Part of a small language model's weights: a variant of Adam for these matrices.
Each number is 128 + 24 x the weight over its row's rms, rounded and kept within 0 to 255. Layers, rows and columns count from 0. Numbers have three digits each. The size before them is the row's rms in percent of the matrix's.

# up: layer 5 MLP up, 256x96, rms 0.22, rows 102-133, columns 0-95
# down: layer 5 MLP down (transposed), 256x96, rms 0.196, rows 102-133, columns 0-95
up102 101:124105100130140163110156108108112127121138097128146168138148149128137125131111121117117110118121098175098135141106148117160148128149100133130146119121113141121121120106090070144099071140128092119125175129125175110080139176142169147089150143169089140116105152139149149113165104093165152147
down102 104:089093156119115123154110102104166100114146136126136157077083149140147127183104107165144159118176120146126125154122118123115164126084169145168131143120095086086154151138115137102136149142106140089154125106113112143153101146122099115132102111153136132129111131116113126139165157106084117157
up103 102:128096143115105158123117104150125099130114137175112145107136121102156146112125115155098135152142138144116127152103138141095120077103128105111144146124108145167117136096105140142150146167127103135153075117076194132135167068159149128126132146153108102174132139135127119121111139160066131118
down103 103:190129140136123102113131114171148102099152176115116122135119146133166125146073095151146177152121136162115123080131128104119091148145169081127105125154146144101148120156103092107133115132160130119130119157121107090090136112103140129118131103081116132109136116140180159124131104140135109096
up104 101:133109140119128155111112131111150132138106087123130143141193118151129090120108079129104124134102143131138129106146136141119168109142148131166147105151148125150092193134112131121110088138088114153131141109121127184145104139171130152124116131153181111182091096139121075122103111109142109144
down104 101:136190132143130134128100136152098154170099105142063140145121102139137137074164134158123128128128105136068121162110091128170122161113137118100154104109158132148135121136108126140142173079110113160141135109124142140129149114126131092122175096073108123119159127136122155132124153122118102123
up105 099:154152129116156137090151141111154137107144106180135093125123152098084134160130150082118150077147106117154149131095135096128101122140121149112123140097114128173080124123121090157075129189126146092146080129128129149125112125084157131129130134129134127128145173136154118110142151114110112162
down105 097:113140126120141119148136126124149181098081133116108134121104104150123128107130086149099115145127185064112130113183165117099128126138132092135158153149112160109134141149128112124146130136126093137144165116150120120144165115168116129108135160115145145111137103085086121123172096159083104096
up106 097:114173137115122114135151122136105083159144154145127111119128137119077142130154160110103119145120194121125140096150151107168134102121136148100168140107127143131097126108134104151085134131156120126117150155118108139121119104101106104111151125157132124104146141190088107094106113127146104208
down106 103:143106137116131175132128107135149146082111119139112131128169121157171103086095105144089109166084125138132095159117122150115153139129098126168121117124129183120145143147120090129095136119123131099133115109089147145081147125138090126128140083106158137161132153133122161106171120102124136069
up107 092:149099116141063153100092109163159135166135125093130084098123127160122142186148070123138082125107149152109151122097134140089142120168119107139124163152104150140105095111116128117127107121122133125109150110176138123117131186124128156121139131143173112118136150137122104090126134144130131161
down107 097:109096175147102094167124110154174115139105116146103127151118151140115097136081109151131140141087093136138145164101126114114140069149095137141175098146105109086159146154120115108152131125129114095174139139140144122140122144100152100106128132125145119123139141078178116162159106119136132102
up108 097:108127117120138145123112111168131091146072103084107148118104124151149120161144144108151136129123170138137121174107147138145126140153129164132133116105123134129098122106157125145115147139136159130119166130076129103180091092173126104087120135133179097127077117135109170111130143117113181105
down108 092:128130111113101127167142157124176100131131141157119119119122138175109126120098084093116129163081143153101142133116134164131148133135127131095096123169141115098089100130071140137135180152148106176151102092155134142125148149152093125102139113088139109095155114152159118167106130113125108134
up109 104:122108114129141146126140112120114098121186082149122139165151186110150166093112141134149125093093096111110125122106100161107120155181108150127146137165112082104099147127153125105130094145151118128128116110144140137101100147160173136129164117141143099130144192133129119109145131095106151105
down109 105:172087161086117143125107104110153132095130153104116120123139121162073119114165133170129125145132115175154112101117147128101144105147143120163132156101124148100122112156125121201111127125117119094099141157130107128128129105096145093103111133179140149120085142142158126146162083156134123123
up110 091:110164093095140153118137115141141097123146114130108127155097119152120117101115132087111124125113125103153140136180112110102097124136178124106115132142123131095143139118144160197086145176077156145127122077112117176148112097151159117129135143138155104157092139137098129136080116149114146115
down110 094:092097169170136136150092167146144148133155152116099137123139122110148119136158122157152136122117098110129098110079149151111130159151141111127116096158111108084133150126121149109117129129109146115131098159079137090097107162147120138164105154094154134110162119114158122118187143077099096141
up111 112:108153098122158145190144154150139094134131099128122152133144149097120154109090144129128146181111130151174147114119078153088146103142110180120153104107146101089158157135170119084109137115106137130130152123119140079115126114118165121102168136122113120105115135111158104091143121122128119155
down111 104:158151115121082074117103096117132126158125161139106108112122143114121103131132146129154139102114123145151122111109094115129144108131138147180133147160162161075152132170118106128123134147147122139110113132124131078142108123089144146117112163185101136104138163102195097157138126158100094117
up112 078:191123114114112138119108086118141143157127117117108127124151125140162112110136125153118155154121156112116092136195158133187170146130144145099129081138119093108095106082126120109126127116081146129127136180118122142088133105129115142128170141132127099121115099162148166082125100130124116148
down112 081:074120109147123111129162163172110152129127166128153136111126134140134127085135094152094139169141125138127137134165122118138130100126119144117076114081164121120148141144125089154134146109079130111157137177146137127141076092118156093125123146104129108191101144160102104105097130120144142121
up113 091:118110114116128113113153123116135146112149131182142161134127127151063172158140153119092098146118105149104121112146105155111128081119135123114151057112099158100109124121127142182117143110087102130132146100152160163129170139136136089114128105157133155149123131089105134165146103121148128106
down113 097:159138134114128111115097172109113116103143136139124119090164130109100121100162173143129160141098121173137137140139102114135168151091147093082108134161116183109176108087168104133116162131113166144130139101111127113113158133123102124169135113075131099098119097131128149138102131151153130130
up114 076:172080154134126108176156169118145093102101085122102148058149124119105150128103104159125140130110171140133145150123136126115097136136164118138134118154117097128090196142141125116122090093135147148121133112118166156142110122114100138113111147144136094119102175134087125126144137139142109142
down114 085:118146158165102143165154085140153154145158141129116133152118138134158122177178135103134128105119090141102146109105118112147143161150069129132137128112067098121142109140096110121134117138133146157121105128128125139126111103163113144129136103063140169134163100129127145122103131120062122096
up115 095:124134114156143140105149090120128145145112084127106084130149112131129165097153135091093103105142138100162112144162085127095187125152155107170132101150166145166150139130158080108111135154135135139137127187115124104101119112145109082113139144149130138144098156106128113107122141152091116145
down115 095:115072109127124153128126139130116110114142103099150122122136083142107141133094172117127108141136182117167100157091168115104123113141140154132055180133131171102135140122119098168116155143128128167128106182131156123119111159133100136153099117098119135119115170117094118117128149148141122151
up116 101:118096101138092121169122086128133131133130109072109136105122102136163141133160122164108117124126134138183100102133130167123106120164122106075145078157123135173136138119155114181149090136129110110095130130133119147141137090085142153135135180136121132128148164135159128132107135088105148154
down116 096:124154127093157098143143151141116128155100120118149155125073126149137125109126075099157151141103113117121145131158140091135145085129123111140173143145136164133093122133108097097145121075138161154119136078118181123120125141122152133091141117133112153140166154117137092101157139135107146063
up117 099:101104110108102122112101131177156123145122126162146164084121148128134130109195132092095140135132119144118152138140105109099158121116148150063114111135091136163096138138187103198134124151085120112131127094117124147123147114134130112130148085141161136149100119139120114105112094139130115134
down117 099:119123085143123101153109100099162080134087129134129127105113119104106122121143128116144149098121124135137120162127135111135099139170140100122105139128120066134156158129163118160145127105127125133169122166146159166124085123123140130149188128118123108091126166142204108175121110097128128142
up118 095:133099127145114122153121145183142143128109123122118121107113130088124124110142176121140136152121117101186138142115133140066094135110146109142093116131115143105142152101093141139124127122063177119122134080086123111137161115132154128114112095131127144125114146150090105151133171144198140151
down118 093:154121121131131117143101149106119095129113094141095115135132148126171115078133127121151077121178141121141112128134118122161125126127153061103163182134136160104087170076105115153094110097127156127109137137076142109141145128161145149115168132118130120124171137127171124145121144155118137108
up119 099:157137123100132143127134095155128078091127112090149147135117138127149126135167123137134118131145125151137155143129125144158076089140136077138083109129083088126104145102127142174166099096104127144133095094143134157153072105118112132143112168142141161122099152122102179139142101139141152140
down119 099:152103144116136137112152128153126126161117124122133161089147125101143162130138124139141169109157103093156135100132142133132120076130135154084122075159139132128149121114118109091173102110106116139147107140151127101114118124133100105132172162164102168113148185101125119079157137093086163114
up120 098:108103138125136125159124077180103125144112118121181130120158137097160190098135129119105135076121120123115112088137075096170137125083115128115107163161138143107122135135171140110106128159137124098130136173139151133120125088104115109119160155121144113115147162142144156132159122105116163132
down120 101:157165140124140143162126115115132144181124134130106187128137112145138145128116126127110099127117124109109124161162140160118133175132096140117157074147114093127111133148121134129116090117161141127143131113157104152120120086145117161148140089038134122097153104127110150083109124134096087131
up121 102:139130112127157129116140141130150099123125125123189127097094092139146145154135124141137123099140154085160128120097147135088128138140124110042132140144104113168127148141086147147182105107151128099140116105116176153158107118146121119078138101157166095129118116085091122136124121122117110121
down121 100:155150128110154171121191140115127086122148132100125165144082141111147163140121122108132127128154141158133134119063093116120130133148145096140167124117118157119115107194115126134124145144113162136118131128133156144114102119177124102127091092156136128117107119143115135103105131131107049108
up122 101:119133076124158103157088107159136108121147132095114094147124104120126150115122123115138135135138093111127133143147107146124113105131133162115178118100128144140113144075103096183064119172128148122172105108140135135134102135159165143118116102135159120139061166137117110103122128138144179126
down122 104:121159172135130169084119134108095113148132078124132163095146150150117133092120114131140132130116099125125123139090120171162176152141074135099148126133120111137090126132065177118158152105143148169079121127112130122137107144127097158111185130104135137139123150108114132119144119132113090125
up123 074:168075113150160123182124176142090135136091148094108145086164119122138105112127118131153132118151154148116158107157117140181143116125128111073129125145134110138104114157105086096129133140131117117099134139147155110135134174098117121150135112134108135136130085105174116168127149134075125146
down123 077:145156163124090175104101097123132114143116135103136179125109136127133153115158154167136132083112099109129095133132123169110178144116140134118150148115122128089118147093141123107129113135119156131143131109115138125099128100138148167124111146037162122144100168145105103076144144135151124144
up124 103:166127154105112146125130131188174134135111146096162144102114110118132112101133118154144121116158106118118120158139074150121190153110117085136106105145103132129086121139154105116109131119098163146121118071074154098101144098108128098127112102140107165150116125110127157120131145131106086144
down124 100:090113122137155138110123154138144113093156141119126108146129118105136047153124100120127115161133124157115122129087134105151110117105185158147119153121164123131159175119125133109137112116134120120122123100144152151146120162138127148134093120061109106126102135106165162181140103076170121135
up125 102:164091111142157150133100144130110113113161108139075132107118113106165175142143093137119119103141123126091162129114133153138079114113106121092133115123132151105137146139122130162095147117147104149096088109080154074137117128168136117145175175160139146100108117123127136144176119113168127129
down125 100:165080121112116108064149157120169105104135134136146105137126116128172144085132136123134105110096120135158106109189149147133113122127179115176121158104115121132117122111145122130115104133147190147128144120098114147116114113163107147123114101117152135111130118183103178106110143108130158099
up126 077:188130115155098090131122084126114130083185089132147095126117146169101144072112139170186143147138150139133103099129110130123107109129118118140097134162130139128158143131150083125131119150134095089132130125137095157104130095109134123099134117125128137118115141180125171136145129091147152128
down126 075:161083105080151140102108177160159084166154115113131111074116136109131119145165128117090111098137112159153121175133102130098160138098129127095136164122123175155121133137129112125130136135099163146134130123097149124143154123098165160099118143112141081142117167113095111116148103113143126134
up127 109:125121124116184140123160069099109097130083083110091150100142162123154172114123100146139163102146144087130125103155114121144149131128144109103139100134144117137123168177126078140127120096094145150112128168115135103124122139129107126118133131144125128104126149093142095148158132169079154153
down127 102:157156103121096143143129068057130142135123116111161107144139113125087139132126117130117119118199170133116126131129111098127152120124160162125130141107106129141146160125128162132138128113131107141131159112123134136157096114092112132092138143038126121078118141135131124155118154135144177144
up128 118:129100114123121142120104123102119148121108135155133175081163162116137121113159091158136130143112126137187120087123107170089112116168083094120182153156123158108125132121144113134114129139095137103102116152137151110124153097085133148107135125156112153183155129099120109126160151106114087124
down128 115:158119108088129074132130124104136130115134162129100109130156156142089136158138117137128130144084187112126153053143119116140152113122142137117151146171147120145118122145122139093125118098086110140110112163152143175151150132110130130126150159190120147094115133083111095140138108139156140099
up129 101:140088124119124133142109127100146104122137135136166093145128116102139151117144099148111133153104110113107127138127119135128125163041119126122141114128120132138134105101126131126159145165130127086149114145102159181135144104162163098143143180137198101105151086132105172153138138167111122101
down129 101:146119119122121161112116128100179113110119136126141151173073106135129079121104127108129102135130149191144077123074116103147147128177146142147128081131135117169157125117128121093147173147125149147144156116114117092181128124146105103130108106126137148123123115135127148130079129118146114088
up130 101:149115109104139073144132181145131129165086117146100124104156107139142104108142114147121126122142126179171086157153122096152122109120126122115110080142131113131103113072131127131141136105097136148151154170093132111176109137141125112177123140149110148123145117101125138092152143117075104161
down130 097:116142150125110131141114077125107115152119103120159117160096135092162153156118106142122169128136162040166089089104092132128163148094130121122131130172153163114149116113125092139142158126128113136109197148134104132143117133098146120128095102092148121156108128119129125146154128134111143130
up131 099:109140109103135079162103153120117113117120124133145128127120143065109097165125160116156128127117114134110178140099125174110148096148072148113147122122099125142142141150135093144180123114091173124128136078104134110145094160104128145108161149152107151090108124137145162098144137128145112165
down131 096:169180115094154163143125141098119121125146125133144124121179171119150088109146105128097092143113111112122144126120109189143138126115112108140139117103120168128102119156104142099165142114100119135125108168083140110101111135144134148179161106120117122109151106116085165122158105160090134158
up132 092:133130095107166148119103103127142124156080142103100112121112127151138129102172110153147121110118176104113097153132168135131132136122129146102155124112146109112102126108122122109159098148122120144090142150103174134136180136153091155132159131158155076142121148085157141119134100172074094139
down132 089:067129128109170129143151143157135171142181182131133143122124097124149071136117054134117138118128124145123129113139106169150124134126132137097105117101135142101091147140091092157155126140089139116158134132158114133128109123144161100122099159157150114150107136111099123109086117129157113154
up133 084:123083076117124120108172132140091102131104125133117075155111186154118126134100130134178138129142148133083101093130134114130173122119123125174113150148134175144122100139133094151141090127086126100104150104137137146138124113145130095113130161139150136180136126133110111165146091140122128166
down133 088:175116179106068143145131133124175126150129118146118156111137089114126138126109140142136139113148083143137103155144145156153165160135078154100106122137133101115124144142118140110092074152138142155100150133109124120109117118126146154138168118045114106117147137162111111149128092127126113104